config.toml
num_hidden_layers = 20
hidden_size = 96
num_attention_heads = 3
num_key_value_heads = 3
head_dim = 32
intermediate_size = 256
vocab_size = 640
hidden_act = "swiglu"
norm = "rmsnorm"
norm_place = "pre"
norm_eps = 1e-05
positions = "rope"
rope_theta = 10000.0
rope_fraction = 1.0
qk_norm = false
attn_scale = 0.177
bias = "none"
tie_word_embeddings = false
parallel_block = false
init = "normal"
init_std_qkv = 0.0704
init_std_o = 0.0111
init_std_up = 0.0704
init_std_down = 0.00681
optimizer = "adamw"
learning_rate = 0.00271
lr_mult_qkv = 0.7
beta1 = 0.95
beta2 = 0.99
lr_head = 0.00607
max_grad_norm = 0.5
warmup_steps = 240
schedule = "wsd"
decay_fraction = 0.637
decay_shape = "linear"
final_lr_fraction = 0.1
batch_tokens = [8192, 16384, 32768, 65536]
max_seq_len = 512
doc_mask = true
train_tokens = 84350000
max_steps = 3468
dataset = "wikipedia_en"
Each number is 128 + 24 x the weight over its row's rms, rounded and kept within 0 to 255. Layers, rows and columns count from 0. Numbers have three digits each. The size before them is the row's rms in percent of the matrix's.

# layer 6 attention key, 96x96, rms 0.106, rows 77-95, columns 0-95
111:138148162121167144167132129080106083140126134080139102109132136144102136110158111143162095148130141125142115158081159119123168154161134127123125124134148100129144117127105058091119113115126106081141125121128136121129102123120176127122116141105161154097131107097145070136144128146079096105
094:138125160134106132139166125135074121111157160140109117113141118107130129100123105098169103163135130127107138113095146105086172111125150112165128163172111127149143100136076082126172163152127093146106087077142137098129121151101137135129098162115144074134144125104129121118160133140105115132
092:144093129171136153122103182141113113153107094102137100160159120141106121149138117147120129138122132113161119121142138111128164144095098120136134139132154164168136172122161103122122118145139131093125111146114160099174114131125097171099119115138180114143150158105110044168105118133109142128
114:129161139153134129194171125147111114120138124146098124110138105126146103133168150063127095138078144134108102113141129149134135140137153110149099115158130114140136116126146110109116080167115104133126097173166120141126135161138152177116125117152173135108127127102102074152090105138155108158
077:137132116136149148123084155122095132147128095143129123125126093099120133137136132134113127129065133132111101126153093154133121153144118143109136121137181115127137129143157075118080112152140154086133089169122147123155120148136097174134092121179120115129118175126146043119117132104146109145
145:147134136141152176158155145109104100143119126114154113117093129140100112136184135108162111137103158155144115131139149119111152130159117109152143132141086126131164147109167071083100112159150137106116086150153133149149127132131146154102131116141186101109147147131114047145134122130123138144
060:142110132147135132117095168128095133144154101122126136135116091136145131152168096144117137120091102102123117099131107136138112139119098155113102131113173090097131144127149115136105145134122134103138133165102149163160134127119076135141097083150135135106109131136168021089106105129115109140
096:116111118147158132112143146144168135146129119108180129155145111101190148122126132145117145078186096146143125133159104136123084066123066149124108150101136140128126164116149136125151175159126105136144122105137117147128157060137110129118151113142122133123119103138123138133084121165143122135
113:135140125119150164139164091126115117088169147099114122146156107131141124124142132112143091144136156069135120146103116144127153167126125144126099147108126129111131093139074118110153126180125107079191160132123122156136115111122151120144120202161149112111140094137126144079140114127111097138
108:118106105170142098146132124139080132155137159092151108149108118124122114124115133166136088137158106140133135136052145098153103134115144141178163117138139139147120106094095126143124125109112151083191084082133131110134148130102131128128127101100136118149120166116139126142159176130125148093
111:115124157147111109100127110150122160171159135130082143110118099087132116132105124125126163119110105134067151086156124132146143149107123127109123143134130178137117180129116117141130135082159139162095107126147138103065120124132107176138138101129159154121146176102115119164111104157165141139
108:140113142131124115151088077132153104174132126157104116117107147154108146160127139147073086146113130095154087164090133125144173173120125140100116130124174125171127078119129115142124108105109179143138145142126156106098116132134104114111107132102123162153152170103128130172113127121148125108
094:135160132181143092102105134114167127113107112151137141095146107074134118127121138109145106076137125151072106150111132174105113107132135096098136092135174137112120129147144124140115139117086120146117098093148062143133103116115147124127115145154067163140140131146104154103116135144128120163
096:147106158127118118147131100144183130145133128166138125124129157103159144136118137135074097141111126125156090164139059138139139129109116158113126125139164102122129096094135152127137146202099163171139127118127134158150177123114119127132153136135148126173112112143130113163130148069153113115
095:153127115130140123102039116110145143152117136162081144107103126135127120137138111114111091123114100122116124108082104145142132203119124143108146150082157106124126129156129120117124121106109182115162112135107134147128127121120093118174110092149078137094140149111158154116122093137102114134
094:135145126186127090106097123119117141129120133094067137145192068144133126137093127119142138113106128130096130114124117139137151159104106129076137163126120159116113169146143144128140128089175125153122165140124113118132112105159141127129126129150142133145134161120106135117074075180144154146
103:146124189110141166156117124112149117175128112162126134097123145133118140115132132147150110143132107123146098138112152126140156121118134139076173054137185102119136106102099151122140096093103164066156115108160135156140106138145125079128133122135113159111153119139143137106136106146107111143
095:133164111119126148146115190110113106091106145126149166175111121174157137102132090133171148101152127125161157083132157138160116128109133148142150147079117153121139127143161140120110137104145108117116184178094132161127140119112123138146106090103122124072149134128153132126120110115121092143
107:107137162113173155130169132141090147124146149089177129138173087086165137105118145112120140108157104151108155109159134150132098089146166134126111095168149114098130123140098151153136148151145071113134140126138107125138131127141178118126135158177105142111099101120122108098105135124147122157
# layer 6 attention query, 96x96, rms 0.105, rows 78-95, columns 0-95
093:115184119090096112099130111115123081075151149134100121098145122153157131125097131129092117102184101171149107125136138157138144132136125139129174074133140165151134100127118123131168160117144106117165165154119132123081149120129122136145085111143149102122107156098126133148132142144101088132
096:138139125150098137139145133119157144127133105120088114142136077171146139122137101162132143133122131094148111104128172186121115126155161114121175117114102129104108127124141106068130129108113122126129114128138128115099130175150060112162125169180074115154140131136103090156135130127161124148
076:147139149127102073141146140139157096134155127088134127122121153138132149128128134143147088110131116146170126123137157166138161121113134139184101181143101169137130129118093125151149153133117135158148124129129144114131087118131151093170099106163139169143141169099116120207139094120112111108
109:155116114111112098156120177154156125145140084098108114145113120103131121140177115124158118133095125116177069125111142132135135121145169135140136176156077142088146140076150121121108137101141124120114099153116130118139104166161104110090138131152129124160168171137117089122118147105141102109
062:140163140140079122115131117114153135102161134095098128119169111129136177128100131129097079109163113141150091090092156148136166128145114136142156135105115096145134084135154111110157121104113146127108115136096100097081118163155107120137145110132098120095146124159058138140109147135150137157
149:146153115135146110154119173152139143132126082117138107143109134110143112126183106162161108133082114119165113123122140141147128142133165102119110149116084107088152137109148097126084128120141120125152083180130125113147131183145101106094142117103119113136136153125093065105143157091149112110
092:116127128154158164144140121136124150128170119122153149122164115099055126147118115123149117126090164157087129134101098121092127116151121079126141134117139104124131103163151106125097098179084161101085131143156149104127188124153114137150111120111097116126103099140142102140105139136132144088
121:106125131115122094104181117121156112104140144113127125133100175147130139129119126117116115114136084152082147126067115138133119159139153124146100139115120138116113133153118121150134163052169148135159162143182128104098145125115154097133130115076144123142135163101098132150154163150133126084
102:118114095153170158108140138124107149085123149148126125107158115136152132146124108100112115150129124120142126113111098090090075111128120157134120081126147123129113094086101146160141130148111088127169093156127129121108181149115129136145137162181115079162136123098146118130105151115162138183
109:144121120140104171155143127139135149092142120106116120112120156113159116140134105131156138149148143108145129126168119125129153128088120103091148133149120136145126122153152154104101117159111100147124128121125162163110111120150129166147073201192120131105158088143134114164176081088117101126
107:129117123121127111139103135177146142140073127130115112130118140170126141117144102093118148155105116076164155156178143172142126105113124108111100129153114145099136133132076149071113135096162149148156133149131111127142105133113123121176122159156112121163144091083156156135123102148165116161
095:117110130096164175131111154117125104101134126118143146153149152151089088176132153110143142128101128125165092130117136114120160098148093119158119183111148170117138113105132118124126152180150141113051130124111145141121119074131147119093120090122112118122109113113172117126130124112109100091
093:110176126138103080135118118169105131180093110113122122131133145138066144139107128120140113145065156110119151175145107121146118114141129106123095111138112170106155112105092141133088140109108117115091102148127114141149146105119100129166119113158126147158099134137153136122110111165174126079
098:142131111101121107150110152121126136105094157144168117160153142144125125164157130062099161103143082124169145124147125102158135093142124087125124138167134123122142149107126146086094159092195147129091112117108121129131128129138170160126115115091161128100134113076107120132151128155118129147
093:143114100160114149149115138145154123111134140123151115147138139118138119155126145144139152121145128101120122116145156153109167112132111104154167163155105114142126173156169129098126111116165141113181129119119159156107111118124125153122117102144114092126103116106097124168238114094103113096
101:118123120101140136109134113145128151111085133163146128140109184165127095147136142098094133154147079119158166164112143108128146077082148131138129135118154100135154131131104108101121159124121176133087105128135120129201149121109147139125142123095122113115094118155156147115101109131140068141
094:169135109153137121146150106087101106136127145137148139182097111146140142109122165141137107061134122125102146106118170125099132185140112144146126137154160059148127132107174119129132109115149148102144120138129124102164109175157147126116127131085142151104144132108077122116128153132090145123
110:107127169137181147110152132125123117092146111132134147102088143104100105131123152139170100127117126166095106124126104129086129136106134138169104155109110127154139144122143111182134121162078143139123159146131157150149147134123135108087127105117162108154105172184161098166135126130118108078
# layer 6 attention value, 96x96, rms 0.0793, rows 64-79, columns 0-95
097:138116105175121150091127161133140142173108125125140114122120090140142137135126140093144117123134134128142125098105130145098131171130125155111195141123106134146129137123095167089123174136101161196114121133113140107117088139124139137086161127135163078155159106146134137137115187144110089126
095:107089157113119154101168126120106141161117125098151142088137047115129111130128200112114145103146181156159149139143159122123142106122097154168112149119144105141152126138152154125131155134122137129143109125140123127112134189137126092131145133136108112081111137111099130133171154113102146151
111:163146117120118101112146119128127101112166123088118134094172139117149101155108126138129144136158108169153133109166128125130190181106118129112109121139132149132146145127146117101137096165120080128116160165115160113114129140121096156107085115143162083166168131145169124149170088136132138143
100:135117151119093086133071150142162101123142122132124126097127115091160099129138127173113140098144098127146090139124144093140078101124111121140097132174139094116140089130122135146146086088099090129158134123084139149130151115141142095135097180161172102133149116102128122105113132104099123125
092:120167111147136136118082104129162107148142131131171079116136159137140142121125143128134107162164094061139107127093153083102133134153158130123140148096127135107141053130092140157126142129120107103105124155133126149183130127129151098138138144131106130103174091135121134101080134120137121105
086:112124143122087133151160136174101135151092133161109157152134140137141121129122098126125125134088101085118197141145114158142094118128109128129150169145101106153128130111117135118133130122122165174173093143113094128121124126121154074186159140127096126121109130086157120124102150181114114122
098:126093133100117147138190151157108114085137134149157140136094129138162133077137152106135141136136124088128155164074114149104132131143091084119156139122141146161131094144111145105124150120115142139105112126142078095122090121144102080138128157112118145081119140129130118190111134131158135097
103:103121124096139126176148177148126100112131126155150125093087187113149132133137152177142162127138096092114117186126135165147109119133082096117126107153160117101117111129134111106114130121125119129142145144128095121120130082136112126106118138105157168082095141098160127166150105103110119095
103:115172134121134164117133118137117118130108124103094134089126079138094140133111080139126107167156158178129152128170140124117162136138143138154156122122157136203148166107125107135138138143168085139100139170148129124136145173121132137118168116118141118143143112134101118176094129159122157162
097:126094147084128130100191140149137165128138135148119146133118145113090087140123170139107162107139099134137195141152081168169163104123127148087125131100130151149148156134151125108133126112126120125159120137072126089078134131101120147160115081139134128146110128147119117155123119114100116124
086:136112129089138151101100111109108091082120129151169147152178123151128133107125095118136127137121121125130109107119137124071109123151147147176142142109133129136098154103139108133127120115123134156048124148143120106164100158090114148116072132104097148117158139109153125159100086113130147084
093:161116100128154145113078161114150149107165141135133126113094142092119138107132105154110149174118153151164131091167132091103136150139135125141119145087146099071124125130125112148126136125149171120129141121112188138132146101134106152122136134149079123157100129180160147104099109108170133155
095:120161156137108140131120143129118138142097128099112165134118096145112167144130116138122111106113139196124116120144148080099132140141122110194112148158124087129119162121120097150127146153188158172135140119163153149147147132167128113108159126124119122117085147097126124110122099191130167129
105:140112149146090115135132086105156106127147124150082110141135145118117131132115098117140138078114107116083083150115110082120085054127143137076107130176115139078132116098157115139131083096137124121074149120124164145125149146108113118129097145144140122128116140153136122118118106090138128137
103:085086139095166150127172140146124164110141120118127137095151139108107129113140148189126150105148131143151157154161149169165125120126132129172108084131151114157124135138137138124114148120156153101154141124142103110116137154108122110090174112097121179086094143111107126154163112124081114117
101:129153113125148119139115131061099120138176144122128117126145135108092112160139095081127118137123112102146124122074100097133181135094131129121168156116112146123139107136092118135103164146120161139085130111141111139130099107068131200089121149137097117142118129134135142180123122130114130119
# layer 6 attention output (transposed), 96x96, rms 0.109, rows 64-78, columns 0-95
093:123080126145122093168164159126132125139129162144138104163149152095101073091115148147133120162117156078128132143145093077105129097133114157160148127118118067152096114120152134170125131118094160136109135138131079110131149132121147105169171122106129101126135133118131125144147095130143122099
090:113122140085135095153107139091142127148146154141118130155171181132108118168155117140093106174111107162079127098126137116140093155131084073158131107131160117142119117115149100128104119105125141140136070139138081118131128124126108110109115130122135154162131129069090139137115125159126151158
112:110119141147118121151097166123123115180094142159098149130127147131098119112085107080158155159119129150160119119102135103108128148153158114109136178119117126107105160186111089117132110132117097074134124093104133141135110132101098145145160159101166137099138105126122119097100136144150102171
101:118134131128150162112081091114178116132147134079164166098130123139129185162095116130147112099148139136128115123094150159160127138125142108130137139117178132174099144162153091129161169163116144102123115130097118090151139136107116136104133136136178120108080125097125145132128106136151153154
089:118107132182100183151115141102139121083108124108172105141127123144153116116123132118146097092125148113090114130135144163140176101125133141136095080122172136140116116077116139085144159141139150148136120135120155151142113152142155136164137075100136124152122088082164128126146124111154092129
092:175150117126177118071165130124149128105168138113172133156145109107151168131153185167151138131140135090118105135146104145120101146137110119109131136146123113127160115120143140129149136102110124082129150147161128095133169066112157098096111110145103130147127101121109117144126115134169160094
098:134147112137180130089145125142123120143172100148118129171178163126170112174152151155130146119141139113132107105159104130138107118149106159133123138131159123159099130148128145160128097082109111137129111123103184152148165094159148141103130098141116137187127128135119124092163125129147097085
104:081190116113172111096134066135124135115137076122141155123147102148150120129085126128122110077152119172154090110119147154116122118133114162111122166126130131173122115135152140137135121116167117101146127106086167133134160111122097120143109112136100107143124114134080165131149128149104095123
106:169150146155099095134122167141104148135110147162138099149102138114096146131125149078124140181099157106129125119144156128129103113119084100109098154121105140113135115104104130131095131119124141113147119144109097122117090156144079104140134131060142181105168134131143119119122146130194122146
091:123149103131178093159114145131098086147151109122116112096155149102136127154155116166138097171119118150159118116125146123113100138167143093106156195151083115132138109137152083137116130111131123073150147118172130101144135091134121136094153142125140135131154106126094136106089129157100114107
080:143158108149110168131091148132123157130121181126116062118115105116153115124144119112152145102141183116141120131153115121177146133126132164124124076130121127098121129145081151154104095102137118132148148114111117182103166130174145151138126138159118148146127129156112097139151163086151092145
097:125100127108096117155115127133120120123075195096074134139127088143158120122174123132151121097114117106153151152135154156142150125080181136163172155130125144097136114169111151112116087167116120135107130098121121134137117172142134152126148123106100118106160156119140123105123096159100142125
092:154128166103117087129139118122140179149108160130118153144133104118135147113147134093095168162130128109138184128125122171135091126078107108113131113110143132094121161133117184115138109142107118142117125135113096138109113147130115053127093139100137153109162162136136128170127138114127185147
102:141139116126147186146067110149153119103152133081144119078086099131123141102104116147095119101103160145131120120112137134132155180105149113141111107115147146118152190162170105145149141139109111140114117139126125104119141132119153159096135128138194107103116140175136118141134150102115140147
106:111195129092121078109150101136115133135134093148147118130150147139132113160155116135104083126114140173145141113120144141102126093138094093128118164125104132122125085075125128107104148107181125122150127161103138123108131109157083109147103104129106121136140139127062173122099126138095128149